{
  "num_hidden_layers": 16,
  "hidden_size": 192,
  "num_attention_heads": 12,
  "num_key_value_heads": 12,
  "head_dim": 32,
  "intermediate_size": 576,
  "vocab_size": 4096,
  "hidden_act": "squared_relu",
  "norm": "rmsnorm",
  "norm_place": "pre",
  "norm_eps": 1e-05,
  "positions": "rope",
  "rope_theta": 23900.0,
  "rope_fraction": 1.0,
  "qk_norm": true,
  "attn_scale": 0.21,
  "bias": "none",
  "tie_word_embeddings": false,
  "parallel_block": false,
  "extras": ["capped logits"],
  "init": "uniform",
  "init_std_qkv": 0.049,
  "init_std_o": 0.0,
  "init_std_up": 0.049,
  "init_std_down": 0.0,
  "optimizer": "muon",
  "learning_rate": 0.00214,
  "beta1": 0.9,
  "weight_decay": 0.17,
  "lr_head": 0.0096,
  "max_grad_norm": 1.0,
  "warmup_steps": 0,
  "schedule": "wsd",
  "decay_fraction": 1.0,
  "decay_shape": "linear",
  "final_lr_fraction": 0.0,
  "batch_tokens": [65536, 131072],
  "max_seq_len": 512,
  "doc_mask": true,
  "train_tokens": 493300000,
  "max_steps": 5206,
  "dataset": "wikipedia_en"
}
Each number is 500 + 50 x the weight over its row's rms, rounded and kept within 0 to 999. Layers, rows and columns count from 0. Numbers have three digits each. The size before them is the row's rms in percent of the matrix's.

# layer 13 attention output, 192x384, rms 0.084, rows 141-191, columns 0-191
096:526601561544539476497473545548515492570438503475459493461528588484441432468553523603490517492455521347617568483554443355500443549610451549440395412465407568676501389576587524568361547653428646569497589467543490535463524578530589566457497599541513522526640531554530571544498508451535513392569525524498589452514607541511537590524508524518581339433477446498598556471573519479477537500483557475494602570439521508503596473452517488491492495552481525549575565521493528516490535523493483427548453422476435555573517436515345496375473479548471487524392478557524453503527576453519372361
088:536531587470566561511519473500533512466496392541579482431602548478466481557492495517486521497588464551583551535467502535584594608431531448677467480413691455655574465488588511427463577436490470587610550502493435440495577483549512418515520443630503455573510447459510541467546525531533467468584496439551459521573551503378416472501508417429500477499372509519513602543486431564471553453587477486536555429520502515502489461528568575524511477516498439465542435514475507504436502454514556517510390552504406438367574429578558535497549427517580486599533462465605555668591633483430520530
093:478435493461443511480530441514490560517459513479489385529457520461488534424497543530503453489443475572537466376442471572640468608438404548439488472537479480472515499513525452511450518398443456518604493434544562465514474508494487412485560484477469586531475529406512512464553468516374527429572538419531566451466451516485569557501545521478489467540529506458569483557554368601523570546519574524421532458502512542523485534509545485493511487547565514476472516552491463459571536440472522426520527651633606492405354378542418570518515513464483490372473373561339484472513563391501508580
096:398597527475536507511460512502578444479391430481524518474407441518474463527556429548605606507494402500626605501534603442393460422525344408512512342531465512511506549517418384497569576441527518529461535452522585543499439467471589506505534431538517481542609548472524428521504507422460503513569506526642368470463609411374564554521442542516549548461548486387481508444467432559515454436535456527494551536522533550410615477531494534567491415584529528459542467455480515518467497512453488421552475460491539452484500609497442501589541565492444587463462421527495279539503461396475596546
104:497509497558481463549511498449568579482521451426505515503462514537426528518483466442483527533425457422542550523533437528573601444600483391552559549521623408646515648570452611546514405618252542471445508484467530573512562458422481397524451495560598514475463558549461422536509544462529553459537454463567489535596478475462531521497490493474565516415370494455390446482500522515617474460558509516420429571412514497493445437543418439479509401565532493599539402452553477554463496479502504451519553469564478570485460612537300607519524523390594547458494419444450606539517569486482349553
105:491323486518599510500409495514470636532532495581507550471554509457610506459503473515529454524475425361555435566495430376654496467537441473628491494595451429557285522558359474473645603438591523481581461494559467531613470500502539506545615527565528524570509456532509439470474532479512543491495516445461514432478572500525533500516514492462608514467598496504493590422489473518443408469449488441505506547508521452535574548466531453459497504450484558440530626485487492485513503452429523497466504442447570503567610478467592481517479539504640448476523520368454600530444441603491552437
102:572458487518437418480530493540497519459528512527496579478563527400434586522558511518550466466503637368476542373361542453472428490381473384526404502546453560591503513443407686506569557608437349406525567398606562501473516453425514461585549440517416526559548518515456460404504510557536538513540468505474512524513439480511397520506588536558379558466507503511485472467484513423588461469606451479599593465526473553502456526488568534516496498439449471465550497549485525500453449479543473485642472506552536503384534525488449561574622472401568366500582543552569489382608444527497492520
100:497531541495539483527414549466505403498445418469510488485477549533478509461528483529413496403435335488480624491451542503516454424535473632566410432502507521473637534471578529471511635526497478526410495532495474355446452501418595575550474491502496595394363434396552585445515471535573495503507572542600526454573445514506482459458455536460469479526512556636482511535593534501413504478391466498438507512517471534527499383483575464515540590573519505544477545497525417549699570546451442429565563554525500566615486430540454463369386451500495471488616334421433586508562513472488453462
094:580577493576507411475458514561518393498469520495536493429443549525519492490529583418508508451474407453563502627445436629490432428499610557613523609342652412539421507539495543503410507586429440475547569490426457487573515514467499559456529551557410581416474549474551451482532490519524514436462541501438494503534492549549502559439348531492445518449491455521422521458498486473537377434541493460516538426465464520586447509582425511479531401537544482524487509414586500548514525462479406647408601609429535521629511474412555545512432587451599517438473564540611443470543546361509540484
095:469453462542466573483525518529464541575489475472497435450467476579514548454475491498523466615498536566637575261605623464364585456572416456616443505493437501314438445463471619521570565587458419533460475470432433454498496514496485530569527532465518534546507556453557621582497456415522472551503494561482408541550550553521476481514428563581517462575584447566599472506605480529511514489483416459460473543484575460486467487492456463449549437503419509463488539487513563482520612473546575456581473501504326579553499465487406461356457544574435456516467501477586451476425474532567583576
111:506467456540447437459582343472549518444457574497513463507396433518499459470484585556548522554458476463439613655436455520577541489456398588268449435463512485405591491358662558484687507488591543486435532565493496531424531392455570518517553491480488492590533532466418457417490494483475457445455565494582449478484509500480505499498541568458538524533532483468529517399521502515530387461552548489496502531582448477518461476561436453504543474482509497491523525461449484511458490364572542473599456428450503503567587673421543546554464637458546511518477403535498469581415649493470421598
092:469495527474583538449652485427455526499467446551544550514437505518585544490502458482505510427439537375481638593534530343443530653456699388556454552603584502439494445482474477558447635569591518496501484454512566611488593495508540434458560473555441490609501618536440491510516522426570528507573495469664503493539551433536451501469477427532535454507423496607506501503499527529505544533435568515522417450588538529491483502486475484421578463529516515490479436527501455427545531505503570473422363549441414495505501485431433611642455449448480578436600504521644451543545565524471561583
102:545582504470504493515515503485523397461513421464579403454557533520430468515488499501575590434544600523484463497387608337529466487559610491534526560461467499518437273392469525614512565462465536433570537523524536466493477531603455535507469507486582555544430503527579443450499515461503552429484546476502499547416446581438449629435528462538524366569498556567537488511508470495533444492489574524557536538510450485499482516489515481519533477511513484514483502489454590539478564448517444535469510583457680519432406490542500421480521397545560653554477404489600515549471309451363531583
095:563565525500577580434514448476445470510526542540514433526456543475452499555418548450519426527542454472470597462324476643612552565525503497350488546590507451486467423569377460529434508640645547446489538467536499477520487514517502512417450486505500436511485500535494600521517484464416584517525493466469447539466466529473560548391525420601508463553556455472470481515493459568581469457573543495533450539492573470490456578510512447464470419522564507541522481504441525556551590545449375431502596486538605471439428596525454573421450414427511457677488586525542337488540501399454506401
090:446474656494447565569547502363500530486568424500523513392441570474510503494492465472465464547555491550404464564420628369461545463305506377408563573440544505422621466459536442491493440430523464432450475545404493437538481578519473561532479495540485511513490559486540481503494462503409471487597396607546493524427556528553557572528380543446492471543477464476476489509433466575516523593458501472483468590538519458436556538529485460460460546498574502488506436493517530504516537478417552488613462479486456512541490497519484552357568461484503539503545583515447583451527447480419543536
103:479311462575454532526521590613487432509547478539473634481409515493409452508448452422528489568550474406593534386469496625425560525536518572461449487432467438708458506492643338507481545426437484475550475513472543520511540489506535541532508524419528430521541492478454429498517461518477550563531465526471603518493403481586486466445538489481305507412504473586457457489433493473473396492484505415527480515545481550496445505448519535426438407417453522525527460516592441481434490505577449440376441617517510496447476545461440557316410447457412491476401540589495544478558524511480449475
105:413565599480457579476530465542352537502524486467469505531478485508538538508530474478551460510524579455367596518415404557482573320473607618403537569609583559422484513449715473445435480421407569433489454517532430454573422473502550492549474476451486392533427512554472387410544450564434614453472399457501496450585515483558493541507493558621502499577605517523498536489586459520542561531514571485469438509532544515464520515547510473519522523522529477412353465451421396438538512523475548315568491504390491505394505493489528481530537513484599330554586473524485513524520467600419470505
099:429415530538439428472600512534529465566523431510465382520465415496511577508449573508564415467490489511525406448590489596494495419619552537401384559578511475653520513395425426538336554420493546470543505447412563521509460520459494564570542505539532616545628525601510409450450490564471512518432507500423474607413546534604521509401544487454420510508556557485470520398500543547522542493457515570486409444552462517598517574549530499546507537515504499516565470457411438450456492453548527575533465444542520580450414579495559445370633513461623434489582577450536547562484514437541604549
094:506520485498468492570403556519502447460467483384488451470483521534517563502489442504487561450535427556563421471451427507523538549400495389561515396655418497427590289400462559628512481496493508519492464453505442444474525543482533446506492497447570474432559480441428460527468435527517455567463450516351461614516531440577369497506455480487487504567550545380522481486501461491468483491558497518529470409511410465425466454575457471515546491499507550404445538528537477478559512562462497366521707480332393433521555638625466362459514424605503512511490519419528566553492541481413455436
092:568502493514514540422534449566441617567458498511428419477455510568507445479494532527494478499544535594518463489364514481497398499415508454488548525507488575474699471395476614709546456469565461521638497410480528527440466541469516544560452486541533450539443460449605478465476466516479499516446542496484490605545518493523508500503536557455459584531556477468510495412534533420560511527489647507554512554500531454494559515439438522456497484492562459538448525496479437449464495462483580591511500526608498507652533661444438504584457343532478501647431549491475423410609462486509542549
102:493633533490579478465510549506483480605496517488558563511546375504439520610483509547481532532420403501552549329480485494483551508355450424534414525550359548517472486528579508608542483514610269498551437425527539523498595517442507488389533474466488433535523557506543513597419512457482412498492465446534531472489524428608500575428533523534515491513487500507528438449471504433463564494480461585471520385491444450508502480505544609541550532556430492523526462471466492550549652447524501457419511402402520515514479469594412527612478506375569452479514571605558459523567468461438459492
108:353467530440553610487527482476548470413514590509488479485496438614466486473581447518488505490477532570463570264377345583443433507398489417423470409579427362383538607346480590479531486520445628562490430530541527474578482525430639498503535621623460499543586480519455507517546491463464368473549522519574492550476466516471474500487492551435638498527591537479523565519504520538543569440480578525444510585433533477452461497544467550542533523480461520485494546435564461411496525636506540498510490530563473494472399463437545380500538565497407430451457590460454438657560427469471468548
102:451489567520510492487500426482406442518424432441599495423480587526544546460627484475478545483533491360556378659589583465543342454436373560596563403619430519458612608485581486518577476580529430436375530497541511538529544504579469471450571486508467562483512526591534454561530552577485471497542506509463554480485520425508369437431454400506522409456458549483445553504512506552452483453540487408493433509506542597491455516549483460509495486529514564553490388563500489541514542535360483638536607534529490459433488473571481440473567502449449399426461641542485458634573514388448588541
096:482507523658551584509462551489460469467495494508534484381416528483440528484536483535507407466452517567606472413486683559585446425454430437495476414537529431560468504639570660443553552386567437493501485471426558501480511542575429479523446493508542507481435444385432475512473483531473379484557594597537523569405471547497557584533533587508564409437445461553492615421545523516535418553604464479511533490540504460514503586526558436478438491484564557523486439509455453552516548556453516501420489428599485464444486446485539566597419549527591394572448576651554535518522400460484570492
096:466489534593536489389431495455543594501417477591492401451561512544550433513499476560557570519528485556403365467509580564439436526649533544475432591469469568479434535580430652551412534548528637554453496397555465564438536466556572472464531530493436602436408480512464473568542591523483513476550486544509459543439513543456469538482453593460660496505484509521506546500506609506547427523610473511516471601484490479501558494473471522514553455427511466495496547437496627514452416551508600486584410565424545363553521419452396453565491550653495505421512491480506599518614505465604425544
103:590501561498492475516414452454500529469548535543486410560514572482483543537473514357516513576556585552398585503607265535572463465526575559532358534537512372455367401553631473459450537464560534538573555450413423489485516531500455467490509415426442492492401443522536459467499488553566516467542491535502443478519357531473548548519465493558441391497487439519478485448308498441580551521557523439565494515578541469487509503556517521465564489591550589461505475464438495523539582509598380468498534560503515437495581546523428610470590429497517430491451571534502474602577530526552496479
092:494468473578525482518453485449390525542443465460497421390553564514485492508567486371565522512519432445489489527552368497569543444483501543577533453475548389485473503594521554476475492535434548583539479525460380549489464455389500547434470404604549512560578566484497450606471457583572519386420511465593537574449508464592464538557486411502475494470543606536463532563507432418513377435520384524485516555455611515528446527492555498509472473523523475520439591547533481553516571460512548500510523548420496520479428467535462447455460601490467492484535546450562482532592471425446428475
102:537590498471447485484500445512566460477410581494424507567568401521529570555520484472495625512506382461495430517659484461464578458450409463550532430618478305520498420477467556685474465478422502497564538576531458476531426478487465481496540456492527495591468548415499524469532560431453472531511438566441522469582636485427441486440469519468399495533440468526569469518500574543556492443459387479532499529483476369438532477544544464517462508504453476459464537502496506497554512474591497485510376541399606527419531482616537483453520564378566490663467647429409447500477493582512451327
096:431473444498508547475479508492481490568513548456557572374479521534586446547608536490522403513579617386482530468598393562556463442481598532410474527381507368480392494573503616610543397528507378555499560576529441499454398403586446510455515592503473568460439516505397513557544466518517593458586508497423526535472523543536512416485560526506537492527556557426545543440543443518541472496469501494456465462457382531448523528470433535492531503459529512587509485476487466517472551531357409543512584425443478582490479471537552463506549611495400619494489625432584583502563471516463382503
096:476524408493529432578502584480569522485474493444480492506560549479435496451479537440446402462435649526574490453643483479445525580505489543300505541513621556476452597376430323455526519474673431534402482461528367443507531462482458495543479461544493415518474488497500461597444402448494490435553597527569465486431479521563494506454577447535590527482540538513441483545464567427485459559455525517487469420427478475546466560469518493509448561545536475530589531554580475557560558464495497531540449599503540548417411575365482366535432636571636608505455580497513380572517519514547473450
100:503520532413570493453426420473497590522441544485407416494405476527513488467406496517583478535470566533492519413436697557447394467709391619424535525487596469557445432477537466519455558624525532495565525465460557445538531410514551475509444560492514447497489560510522545531475550576537469377445446424493471439468584430465509611619397502432483498458472436483441541566395547601491502398485594503529510564482535529554553514473559486524492455560568558508477530505502524496417482478535631540475519488538496530477558568610472519625523546477589577376503514598405494504578632459571542391
095:532543476577536479553473476417491458394549502541441544514516468367607514393568507493555535548566445585411598470503584429403475503519569504493586490515578550508570551398590515447490535615634661520389450509508483425515525556414520387577395431523561475586449601481536475510427491491477502506466473509540416543504500426513492470502507479399463444538549393509527560558529531545597499576598528504495516461479517528487554491572470461486539563528558485487573574457522474609569447528483501595547552521410624413505458383463427440512590582509489573482499453451537468392520543564535438357
098:503520529407557430516403484491499448437475469495437507474520605482524480520517444500604493420548447502439535438563622473320447568450527496506415537548481539436616422453571349457531457395588386416546569531493535529536497537401515581528478493483660521588588575513470447489440517520538512495428488502444549550500452437635535608476489521425453521533511505406449467386480488493538425466456549462547520527504499460443465456520489484595535486545530504559524451463438460547472485479531504511394487498510484500632521596437480411483598429342519598523525527647362499376529494487673553619
100:494396438469482537548493481550514465434483532502556446538487528471492525491597529505498527580547574693549394453428532511456540442624459363528501450536600566519581592485700505532418539491587615508498407454475547565459518423563443527538453444522469380527442400445486601554571487521436542461530549401452596520557437525487581422488481519420493399492456619603462529573589521507528494459466521495558498498488491477458482407497519515521530500467503469534484430490505434560434465482524514380547399498510507532484479469619523490409397562565392545477461511507445535366527559455598482345
103:452456430490593507581556427455500410467614540587525524523512437483510478537594458570590513503548422462416490344510623475680548537563529467472402662710555486495365608445588453547540500421479583597588526488474449454511413567470489484437413523635511620590440446442496503468464541499471447506513545517476559460454461443518500423453450550498542480483495552514489435443414491493548506458464563557478440460574446497432487535522476506548588524454535553467498568498485505549405569478499477591468622529547526554428576425533464399464498639440533523492442479471363410535581552539438552454
097:511542465521537481484539434531471470524506362519508427536474535528551508587614485511564511405480504583632418644396418676487559579537438404531397491394534638525499415579587438435436455531570434526406402519535421504420555513469417614467514505472473582452511507517489564504507426476622512491485519546413428506366465505419460572489484514557556476444528618517558487510526546419453494473564467483516573468555459474514551527453526481510490509513535501493455465498459499538524398517458539580437511510582445580485482471515366492580512410461432583415468506459587399552430431546423447378
098:475416536512487529485479391473551565541467548531508459456508501517539461469413479529478505489488482366388556604580516533486686509562498370577494532433517328368450479535434506554433524449550526522444522496456541424569537404444574521500467462533549444414521555509433537485595513478477449557451561405561555421513514515508476517555635443474564576480508546507553537535467480585440551488474499500457472560592510460515504564491566506510516472543486566473407532552491514444544587480482600241517526523442497585533453396684501465596575555379440577510484491463622501576465556497474521575
098:529405475495484523499530486569501509453414496470475564454586490499573540435545447468528468499424567577637543411432532452667457572434631504582517504592525448470567575481473694471358438567600590449512511437503552458503522459531557464537503503561583454596503518511489538447507521462524548437548556494537527482486611414485505516520386576504584472531551551540501533533457452507554412497488575482513523642472495550498480567455572537458504500488435534397442499469566474381507527547518531460358556519567471605518545559428488582532486505343506494582540604385476488554526498463550700549
100:551487521484485568520419563569461447433482439452491436435467499475588474587379478515492580463500423328486529404462587406567582585586547503547594573409366502664542493631407439427552533465522479563454494521475559443464495506510520505555567455506533490544546546500483520517556396501470583541516462529461468569577516558529484547467454580517495502481471472403578608507517525486531588465504476436555420479546491480490512492549529589550494519504524492401463526511522429487526446606512581413445436447348361647378462523598570568484567512506498465463484499503423490530541430483364455525
105:506500502442502589452516483505569486425536407498492419499472567436543432526538571453538474449505366483426615409390512376385603468624463506489456475646512599567432411454574403421529529389357413593450539412539505403518504534577477494408572549514508529508455487529510518437533428481511609532422533540502574389580398583548585525384574464473508447456527523400493541425438495496461492564484504512565508517480520475470518475484564559541461576510482483510536483475474482528525385478555566549327609460549384501501412497527534548544474479445524469473406518575684510517553569495445579539
099:609529477541473504410483445437408494588490519561554492537420536496521525520455449498431588526524423432448415482514407511531467642396535481497434541576532392550546466558474514539528619481498503457593456573431524512500551450429601584482587519535550503589481486491481539439454486524490481529438473533469386520534458539512480516467455620521555607563505552430448436420564459557525498393416466507535568492587472633589512558486522477443498448485387477489513480536503558530565463498486533469552534478551506646614459463519475526531465490547447365509370523578476476523378445620461515538
095:522472491497539559487473553483568448552485527507541482478467495464476468453465520526518487522531443387508445468641474529553435490437463567556430457518533649609603397392400590537486347593664333470435522540516504593449425439560471504469490544508531579546449593530474459476461543439551466547600590524510453437485522401471463406538531500511465524550519619545513517440523547519534507567431489438575528562446503532464537520512519501533500477453538524520492522429532434435517545506499509525532466321602525504446445539603499431488465503565507495383508435442491390508617432551345380432
096:474586407553440456521591595498487486514565503515434462487504541578541533570550526491530498556487540443483515477398552556343443508636342423531507579413407465500542564563562598448518589411451537471548460431650501503531523522503613517470539467580506483489562524493473456532489400507464482484401465496485485493528459543442510459490384539544444433464413518497496456380449501452560564511458397526505460423408381483483522495534449530460460628460502444494584472451470513547487392481465397514503524587475461476440452551491621535461453442549596407583530371428535589546488465549471489545
101:536591521464525567541490496474550531506488522453427496457467474446524497514505547489490538456524497361480425588469444455569404420395516497415379509322457615558453434554486515340407575469477492465397543553438503489360451480547471444385520506544500481528435457534543500526530523405490497550453568511541415539593486500439630463595412466511484451513480512458519498400392482415529500448545455468548510449499515492487488399554457533488520472586441436470544523474444569532499448429552425514456483569486430521520521398403591598432457524589431608526593524374467512565486417549543292424
099:558513507462403532424533412503492509478485505463503529486503392515512605547477514417406503525483422453534618562416519543465473468427570482590540440406474582626371596512435418427355551440374472450564423563530572514427468600552455490483535418466463463425515427569545480540493419451490612527462458465452476501581488444434465505570566514523573537477482510412549475490651558551534516550394495486482548460391477509450452523573510522509473486472529469546469527562456574476458604444534530455465621416375693494540500598450476595534482544378468492436430404622561496570525497414497430557
106:387477511540522492497498537479382531433426399479497469495431459507493408521501519525365477522463557483539637579611510584486307406487288562439472482461489480401409605632543372459466433581605505471501481495521449525525419449466520460437540506500505484503436518477486497461448514488446468494501527584475560616543467532481498594472452441562466471548529600434609437495508508531531518495535542460481534513493525450561516426502457526568403511491456519496484441505475488484495436467482584384521569494500633443473410361466464446575563424399472508574601494511424554527460426525528406455
106:466453478398538540503485590481557471509544585566519436501472444551475373516476523506536467466518401507403602532622515602421380554484663630669387588413447475526587274507552519583554429558523416483510431505498481512502544525496389515546448561485492525515464545507487424479512541506516624516519460446523470501500513621547401468503593451445465592523552418500460471391544531430536468508438536539502509520524489488474570474466488506413526445497502513454553520398458452510458514477465536505531518528419558548605599499488547503556507599496451410487449518499645525427663454535485509316
094:475523492637533541476474457571504515518529464460565476544491575419450476436613582482516453376516578571472481470579606347506410570565567494531485398552525590402517430454319524579451508576501465528537488479526451552477451499543574415517495499427477482469605425501519477483497535471501485506433370478411512540436489525444534512505551494446429521495468570444464593489553466481537435523483467495522531553527441469480470475384550440460463471435540493536552424554453577504437423352557473413591496620540468551484535570420563541417422607452429536631619536378503390575538480550494551582
096:543460484508484516525473517442465413590513444584435533442484472556507519538468475518420510424460635652588502509540456615387486624415541564508436487501466460427631553599441407542478612371505300464465557485651443430519478467536525431451483545514500507442501611544603514547551502399501477463458536498491510566404556548624481589476411572491491594460534566508555553509458473515479558537441535480496462520509484496515535485515420492543470449453551567421495569589543545520519525421566507505461494488501509473476485441491453530644528589493544486384560562532452465561546562415375450560
101:514488431545463443522486491494490433489552450504456470524526568409432477505512532531563524393496504471529348486490544590619408455523512572538429511568572457535317412490489549690443470587436447560561548492572524445443528513547492452537490475491456516536548485532475490569486494402482489533450486630455460538527450515508572497442446380450426425515501434492572537560451499391558473525472505407613480493548486528482487552490523455532526579493465496506465452534491464527524477526661441370521438592451557599470346547449523631613674452449332550525457431405379520552569558444496498451
100:443490507486475511543570455497459465523461418540500486505467546499450511486483453457432389422453574593519474601682447483302358324530349529465542447493639580407529498433523567598390510388382556518483531520506530557593396458512469429567465432501513505526519521414533426435391536541509495512521561488528525537478589548509499515467542500486479537515422536504401562446476484472545519564477559562495450494548543455503405477510468459401534567530457532557482485504408509521612535509444500490463381515517515479496621480299468519475605461493454516584379537440473489506449418490613461531